{"num_hidden_layers": 11, "hidden_size": 192, "num_attention_heads": 2, "num_key_value_heads": 2, "head_dim": 96, "intermediate_size": 768, "vocab_size": 8192, "hidden_act": "tanh_gelu", "norm": "layernorm", "norm_place": "pre", "norm_eps": 1e-05, "positions": "learned", "qk_norm": false, "attn_scale": 0.102, "bias": "all", "tie_word_embeddings": false, "parallel_block": false, "init": "normal", "init_std_qkv": 0.0307, "init_std_o": 0.00655, "init_std_up": 0.0307, "init_std_down": 0.00328, "optimizer": "adamw", "learning_rate": 0.00169, "beta1": 0.9, "beta2": 0.98, "weight_decay": 0.16, "lr_head": 0.00587, "max_grad_norm": 1.0, "warmup_steps": 333, "schedule": "wsd", "decay_fraction": 0.511, "decay_shape": "linear", "final_lr_fraction": 0.0, "batch_tokens": [32768, 65536, 98304], "max_seq_len": 512, "doc_mask": true, "train_tokens": 223600000, "max_steps": 3668, "dataset": "wikipedia_en"}
Each number is 128 + 32 x the weight over its row's rms, rounded and kept within 0 to 255. Layers, rows and columns count from 0. Numbers have three digits each. The size before them is the row's rms in percent of the matrix's.

# layer 8 MLP up, 768x192, rms 0.0888, rows 621-670, columns 0-63
102:142123124088175066120119089187119178037140137123130091174097162143108125099107140147172185101089108131118062069101138052107129127138129093111167156199110101137173167085095144115182160186111139
098:078140167107179146146125105092115059137131148136142179144120136178159164181157071120155086126157101145190151153159093106039110096070105124153062040074107091109109164115117133110151107159055177
092:119134091080163115084117131191122113122130100103109189107049179133120158132128167126130148132082131096165086064105126130117124111087105103151130151115122166170121186131123094131121053132129179
100:133116149117141097129132146168154104152101155188176092171066112120056068118129121077087075138118098129121097120138130110121096176156141164089134185109058156141129218145092160119062128169175165
084:046077128157153148106138141143127126164121126138115113145076109167079176080141106183133055154113167132112163136118138153078105108140112112150060075105113137171086192141082114156174091136204151
114:083113152132133133124068165107148143087123093108098096136123142107132161141067208128114081145076176096139106091105156153064129076143134122172150118103137096170144161074134103137108150126157115
093:162092174039051023078116126162112102110123163128090110142096086132127150109117155085136134074143153147151074153086093096159133162083152114106162067142149084118122181121142095119151086127166125
098:157113103077180126114151122143109135091103099082109123156140115129113082062171111104170125148100130081175092101115162079153167039120132107138148164155136072195129137087120100093119125167160156
113:124162101149078169167148096179163166094144096127097116186096105119181196159088161118137166132134134141155136119073127165115122080123102128137104132076131041167120144135144073142109093129148134
106:121177164114082084101095141165106166139139103102108126138112152157101149122116110137158106141154125147152093118092132048130145172162160120069159132108163031145088137196096125152118125114100096
115:123057197143178137127107101140085132165149074161172089096097129142134183124107097093166121160138137115174158101170198076118090081159103138090147099090095078150097139142120166133151160086162176
098:102142201167149147107157122173174133167146129060166125078121105033161135102133133109160117168109155174172094117125154090126118175117103206108119141105106092119116134094109158118088167145118202
100:107132098142086069121168115130098099073075111173146129167108085130173147129124135123109138126109075117138140100162157094096087112169174113102135110100130129169093176158149112109209134213174063
105:114133110116111143162100135145113157128065161097124151120125140119140048093120148165167163147105147082182136085075178120151140134068128127098122135133117161144108161140119106107113062146233139
092:123131120150128138190072100145129147096148105109136158150110103142118172117168155109114081111176091113134119069085124138177137105084175091136099111138124152147077196178123116157145117098176218
102:079139122150154154114145134100142130164084166123177119161112120102148114141128129108138133129163128073145053130093116151189108142125141120108104113119081152136160112145082104100094084110136068
093:148074138113122103162123130198121075155114107158098125168120108165145093021125122124140162121133206071127135123087092129154087095153143123095045147113113104169108142179107131151107074123119165
102:146122145104087130105118169147161082048124073136096180087138197234184131131117106179166077143139131083134086126074122094090136088159162144145160134118176057164080152160159132112043087130159104
107:109141146118181099144103107128177113157123128097104109086089213132122158106152162157123145046076157141110066128060137133135124163127119125043079179158137155134100143175113122114059124164154112
098:114132146115121086124103162159109164159120123123198155132149089131143126160118102120132122113142202109155154122103095032111147049200115152133126156105153140179123148089060112078100109165164109
092:118145139028136056083166112125080092135083169111133158139099181173135172153187141113183105156136110144167133116086133124089116138138112140127088126128085076160134129116108078128086070147133120
101:080090196094122116120105142208121137152132115135131095139141086166133152109116101125181068097064126079163085125133102124120159157114139134084120106163120120161134118118114147114122160115095148
089:152108097085145123145147136181129162183151082090093168098052143153141117122133161085192126116059135062142118094089155075027133117102192192135120133133165105165119124108164093149109101116116157
092:153159116139171120108122101102136080165056137154141120177166158114087135137131173176074103145137089166113105156097109150121100137144116115047091196124089152183110164160105118104165119136164171
106:156069130157193105124198177086097145099135111108118162114084152175116096093091199192140108148090136105134186154125133123154111176098208234139147069103072138119151112100080104135111090132156065
097:118173119111097125120103144143095121092125108120143150107114129139134107154149138132141078091093156172140080131161138077122113126086188104095189123151097071117086221087134103120079116131139069
097:047136120103145137116110147148108095073142179181115116166131135112120184154207157106146119078129174128132170100140083134122105101166167148122118144089189132114103173149106123095123117178109113
100:096141132099173124112131186144186111093050088050200149144140174110116138165134137109199101098123162066102105151071116187112114131142102160098170139146137147164131152130123149142168134107156148
095:103147141102130068084143115082190099104117115096108125077125126155144106161146162099164185133068231117124043101163152164156116150113083147119154080107136086153153194142097093105119102122123118
107:142131192086086076091155071100134161128152118137089215126117157131187141147198146098125116159060105145134149131125122101140072085128129115157134165143150105115149146108122127109140152144138116
088:092079099138129137165124152124078122127109082133059105143149118179144130163144106085110135095142141132091123109097166148105122103149157144124142108066155130132114151130139118083140143166149096
086:064126147075164102107120140132125116165127167099137136130116096103056104083164105107119139123104155015162139124168135108105139184102128103086167123112085106113184116087127169164080141151150172
090:155169077138103188107139131086115121112134104061165127020120154126136094154132138182148177142135166070126130139108158127138136091159084157110174153171081054093108093130119103207123128114093123
107:183166108111167180086201071114064126111134130199255143133092126140166118115078109141177119124169120133137065137104160077167092106155116168082106149135155166167074115131130137120181118134165133
098:091115105154101072116111120106188167143182148121147134005104190145178149155149107136091133192050175140191048140123158137121119105139136109129151132104164101150118151156083126093095152094146147
108:150050131147196144089155111124195132091126200141144085089090143154167119118112125098223114123084135146149088096159117134156070125160158158104073160044141155144134137199102138119124063143164103
099:165115141134135120067131122165188135133147184058125078212101131123174097134104068119116158156133123090158106173114221147126106155101184207088069133086051134158122083130097158112158124134142139
109:166157133140132157138149144116074054137141123139165132084126090124179140122153101124164117129168066079162147112134187156142090125136127157147078140179113105145103162154082095131140142119123108
099:128085157112123122100163138141080189126116130148139169166101152187072142165120106072080113197156128122148108182144165100104143108089143117101097103045092047134085191130148114099131073133176107
093:127143136155139184114080150131192103113127108191134089171131069121140114153053142154136084125122100109176136092132139158058093176133159167102080142085064098181121134172099143113116090172177127
091:111194126110110080142152163145117144138119151185117104043108105166116149049087183160118173161152151116109132131158120104182090137112121165160112159158135114161144152184140114168111112176145202
101:067067123102156145133129114191073153089105073111187123136102144128177070105091112144184113143176109105139133156119166145157134079141121135133123113091113130153101127163132154089107103150154113
100:180130107114117136114087193098152107079132088093154126091115105181129140113152117066128141095071147062172097138118135122118142147173157195133126110133139160093142184133118170150107068196163099
099:098104175139157121105137162116101127123074125150141157124127133161160178091148176110121033106159149215151161158133167122122117109074168134200093192134146152089101126122084165106073114151150192
096:134155195116133118076221121136068083136146115138082170120120173132105111115126136144160127115106100105131151134081099091102115108200089100089158143069127177143107102174104135144151109131157216
111:185058118193199117137147146090166118106053187132130110088074120163163155162143118148109137123093118097106142136131132153135119141112139145087126255123130141169112134181098113101136053155143094
101:108052171160124123073115095126170136076166134129192139148123107145179141128105115142172179126085115133168107100135105136120097118154119169077124147103117099180184109121137111075161120173117132
094:062175118143076109085133146171159153157126094111121194158141178116082146112078076124095144137122116106119100123157099187160132119129120099096074124148146115102129148154100126112072123175189094
101:078137156145112159128134126184113167176091097104169113104121075132086111155095111151134096153094158074183156153116153126105134087140102216164122137090041102206110141160132129160139117143148135
095:095066098085156083135128131124128123093171164130132167097120151124158129100189125117161133167117144130156130159116118067120076053094085153106160086187142149145083140104123144136081130148159136
# layer 8 MLP down (transposed), 768x192, rms 0.0904, rows 621-670, columns 0-63
104:111169128151135171057177161117090124089159085155115085109114135125090167107114143139066127110176165110136125121168171139161117127096124116131129127116126109035126152130179168071064146095104094
098:211165048110153125076138166095150166066124134127149098152113134167180197088131130133139179082116110114135178081039125147101133085187081133200101170160118112115084159129164089116109071157148098
117:111123124100122098095184161184095128125092116092161135113163165149142141144122152132174132138074128072185108063104133123130081116187164180122102096121125084136061117166127117122113109160130178
104:118155165155164134087197135132152119124146101131068142086089126143168116134102161137138123103100124093133135126112098108146092166140164142193138087150141184120158129089105114154114135080160154
088:144219101124143088126140071101165150107143196180128118151229104101130127103132164110133175145111149134130127168118102140133093122111085149118144173150119115110150161118160123090096129120126106
113:181132111112167130116035108114160169115116115164119129181063130123121106140134075178128072159121169117100113102111141150107112113149124169133156202171113163101105093111105109150134150116101097
093:157127166130094203157103067146176170125059133149117150094092162141128128146038133145125109121079135065102162135128188176151118137114156122100113129164112140165134103157140174120052160129116135
099:138155090121091113082086152079168130115147123159135154121105188063190158097087186101060155092131138079138059127145149141096196143101157103157154112164159063147136104078183104140137107098101124
109:167188117096148096143126185148102110120076128132086103128154139117148205145116118087102129108104170094129200171139103162134132108141123143117040186065152104152160091141095102068130096149116171
104:107118138119115062138149111137185082199104065144147184153091095072124110073120123141112128133143160107138147097118147177154037087121092101157170140084184133142107139166112140139117144161142177
127:158127185148121151144109153178149080111096120117097097161181122000162155164072084155128112135139094136154115111152164103100164160085155125129082144082102120160123136132181101073114180134119166
096:170144067118140155087101127157122126156117113189061167118239132118110129122080115152139110145112134126161131097149116138151144186117127149124157151114162176112131091094134115158070170164129105
104:128173121117089142147112105101110103107137086100105134140155112141108108133119091081124172088096139120118180190108133156134080154144104199189147207127089224081156124128185169098122119118135143
108:125122153179153197127128171134097112130192147112126111102114133088111171124117140063148144169114120137118098109138124096114121146070125145165135132107133152150129158115066150148146155178166144
091:083109116125115108132105111172122098150143092141116102124255103087129078105077107140081065073155097112123167119142095134159170137122124146132159125122088115077129140063111111115141143112143133
104:172139214170137095120168122128118120104090143108114160124065086145053111169157129166096107131151123144123103106160138057120090120119102080134102140111166113157110188154143129124122168103092133
086:178110120125101143155121122149090134135097115172169123074113064100060131178168148199117143173148153149073099132129135172115103103115114111148142143138139134126179155103070131129120111100190152
098:140128075168089144105138098106105100129117155108110071114105072082170152106141114126144150129120141143128145120138124120145152193204120129157139137120129112115126098127154115126103158153109105
103:106149108131066125136175086065027139138099124096111137112126167133168109124167113117152145119125144101128154061131172113152146124137102088194169100147087138152103081101148177170138103129080108
101:184181158130151110161152123059123119090104117139057159152057169096089052096116130147111158093162105101106148112138158154143142128109165141171135131122130167145136178115189164159127143181080127
100:077100108095117097086161149137058137112119137098163164133221148146134129141133136112143131127089142111165112062084136108090075125182150125102091111136109075178127123166119091120137111177158156
098:109079135161135139126148141161085165161091105141096107115255157132143153095146128112118116097126075073033156148186136071131205159119142159048120145105067153150109013115147175143139150130125127
113:098167107070166090115175146193112124086094138117149164104209171150126138162114130123173129128068130073209103076129142121086086118157169163118095137105136105165054099148099081118109109170141175
092:109172142111139067160106167164150165158176150104076131146123132150092108152134126125122158078077124189182101137161144181148117126116123136161166120086125129094159132129136154155104158114193100
102:093050153143103107076089080141172173179153141149129109141089183071111109108136140091167052129152122118134127117146084101127124103129115126129156128147153176104159142058158113078182115148163137
091:132119172078156101118130095144165139120110135112071097160124133101143068147061161154152169154154150102102162139065110156134140110171095114152110138178120110094099162163032177105139074124133096
089:109156098153155121117128107050157149159115157167100179100143137138114094089125085158111119176084086172110157167124194133096092163109111098140144172126110118107102040131144135144097122093129123
105:139149108104107120135145125100102072139178125170134110141248088133132144118130147147110112136131123098173179116147094144175116133100139100102097195102132130127154115096150129132103133143092077
096:195160127182115180111151121114112069153102070128197136144121156114148115145102101129128049109167128110166189074127096073116072124107101161127182097181100132109142106097134178103128141112110175
116:111166136137123170142192163103144093105173158150117089058170097144090142143107103124162121115127086168162090086139099096123140149116148153150092078165091129147113163098188109127151098089111144
086:152240081089117103126097132096206165099152117152120142158140128134108097086108117116178167140114116164160142071163060100127148123126108088119089087166090180143147076070133175116154098140124100
087:131081107158126137183147145123163164055150148159103139151113105143125117154156126113147124142177158219092174123095131180132085159150155124146145090221149157143131154112177076134130068136118111
093:093149107100106071184147126148168101106072161179106121202159110108142115084132120088117116154152134133168176157095105134121096105124175110130095104155166144114199189103158168090093110156126150
110:087120136047062133152149091097163108155124151138118121158171102105100140150166103126098128107138135159141155101124103161129106171095099109101144122085100143170175129194133139146171154208081155
092:180115078162118151080108104173103134109097154088113084152172117149129120198136114084172121117091064072114169102133105145126157131203148184101090140154105156165156129146075097126102108127128158
106:099173126117109173071092142137080123151112099167194136149123114128078092108124117132144180107094150149129127144125144134127144225137162123147130103147102104186133041117159174150117118047104133
100:126139188066143151160132102102154133090143114087112155085134136154159157093107137144101144190100076121145141091098153145062144115187168128124137120199132147175162093171143161137148114096123064
109:099126108101019201138104140111128104154041129150125163116118097110055126115140130096062142182113142188137118103102112186105139107166103167172156153167134092120134111099141091116082093106154144
102:132116168120137151078120190125131104112183119147110147077112144161126116138106131172099145140135097160113121168142143113122100157126149145116118116139100135133069104122092157141185142058124134
096:109192077124141085079143139123172117121113059114117124061100153115097089147122134123122120111188115096110161095181120107134032158135104119091125110126158108125135122130149126191164106093118137
086:135075092132175143140138116144125098088170154155130153160184132086122121192164076134091089133137093163117140174080088207113083121120117149082096132180138187151053123134133131138126159119171088
097:069152138162105124172124141155136136122067213122122100080151140116129170059143127194086131106119142158146166161145192143123148081141149135189144128099134120131117199096095120107147136080139068
107:135172155130124129113166098123130144142086099136122078108072130136119146119144166141157045140130104213112148139153170109091125123149125123080131088132112149132124110217130092077150166116126126
098:117142139166107192142084144127189127102096115137094118143157141119152083111115163171177121189132032114148097131136100135140127146147026131088073137123120140153149094180142100145122141130150167
093:103148132138109085136099169152146163120157109129168129177107124074136153162136086115090148148161154119118096049065121138159101125089110098201090109167106076103174151107089168148139129138159123
111:135140118152104131125116085109108089137128184102155142121195118097125153100123140121119104167170151134116168087073112072071111091181141112134156125126144151105093148129126156098142174152151145
097:064121113095131101128086150108094130105145167142144103149083065161143129134136144144166102155065152091147107092101163178093110102177157169095134104155132130155167152119077084142155106146103170
091:171121142110161120080159094088134046164118121128074100079029161124146105121163149112141143104118112189096153106076109136097053137139118136170198120166093132150162140115149076100144153081147101
101:168134154096201099134128115163085129151144056156085187117178166096116122164134124157155086174194106093055174080150133112147215163093083071113124146107134153124153143126163155149151117102137175
087:134103110135116149152135117193137100129133140153113158093174111170152112156109060088094136125133128117146175087166120165118090138130126132155113129147106129164106146118104121160169166134103085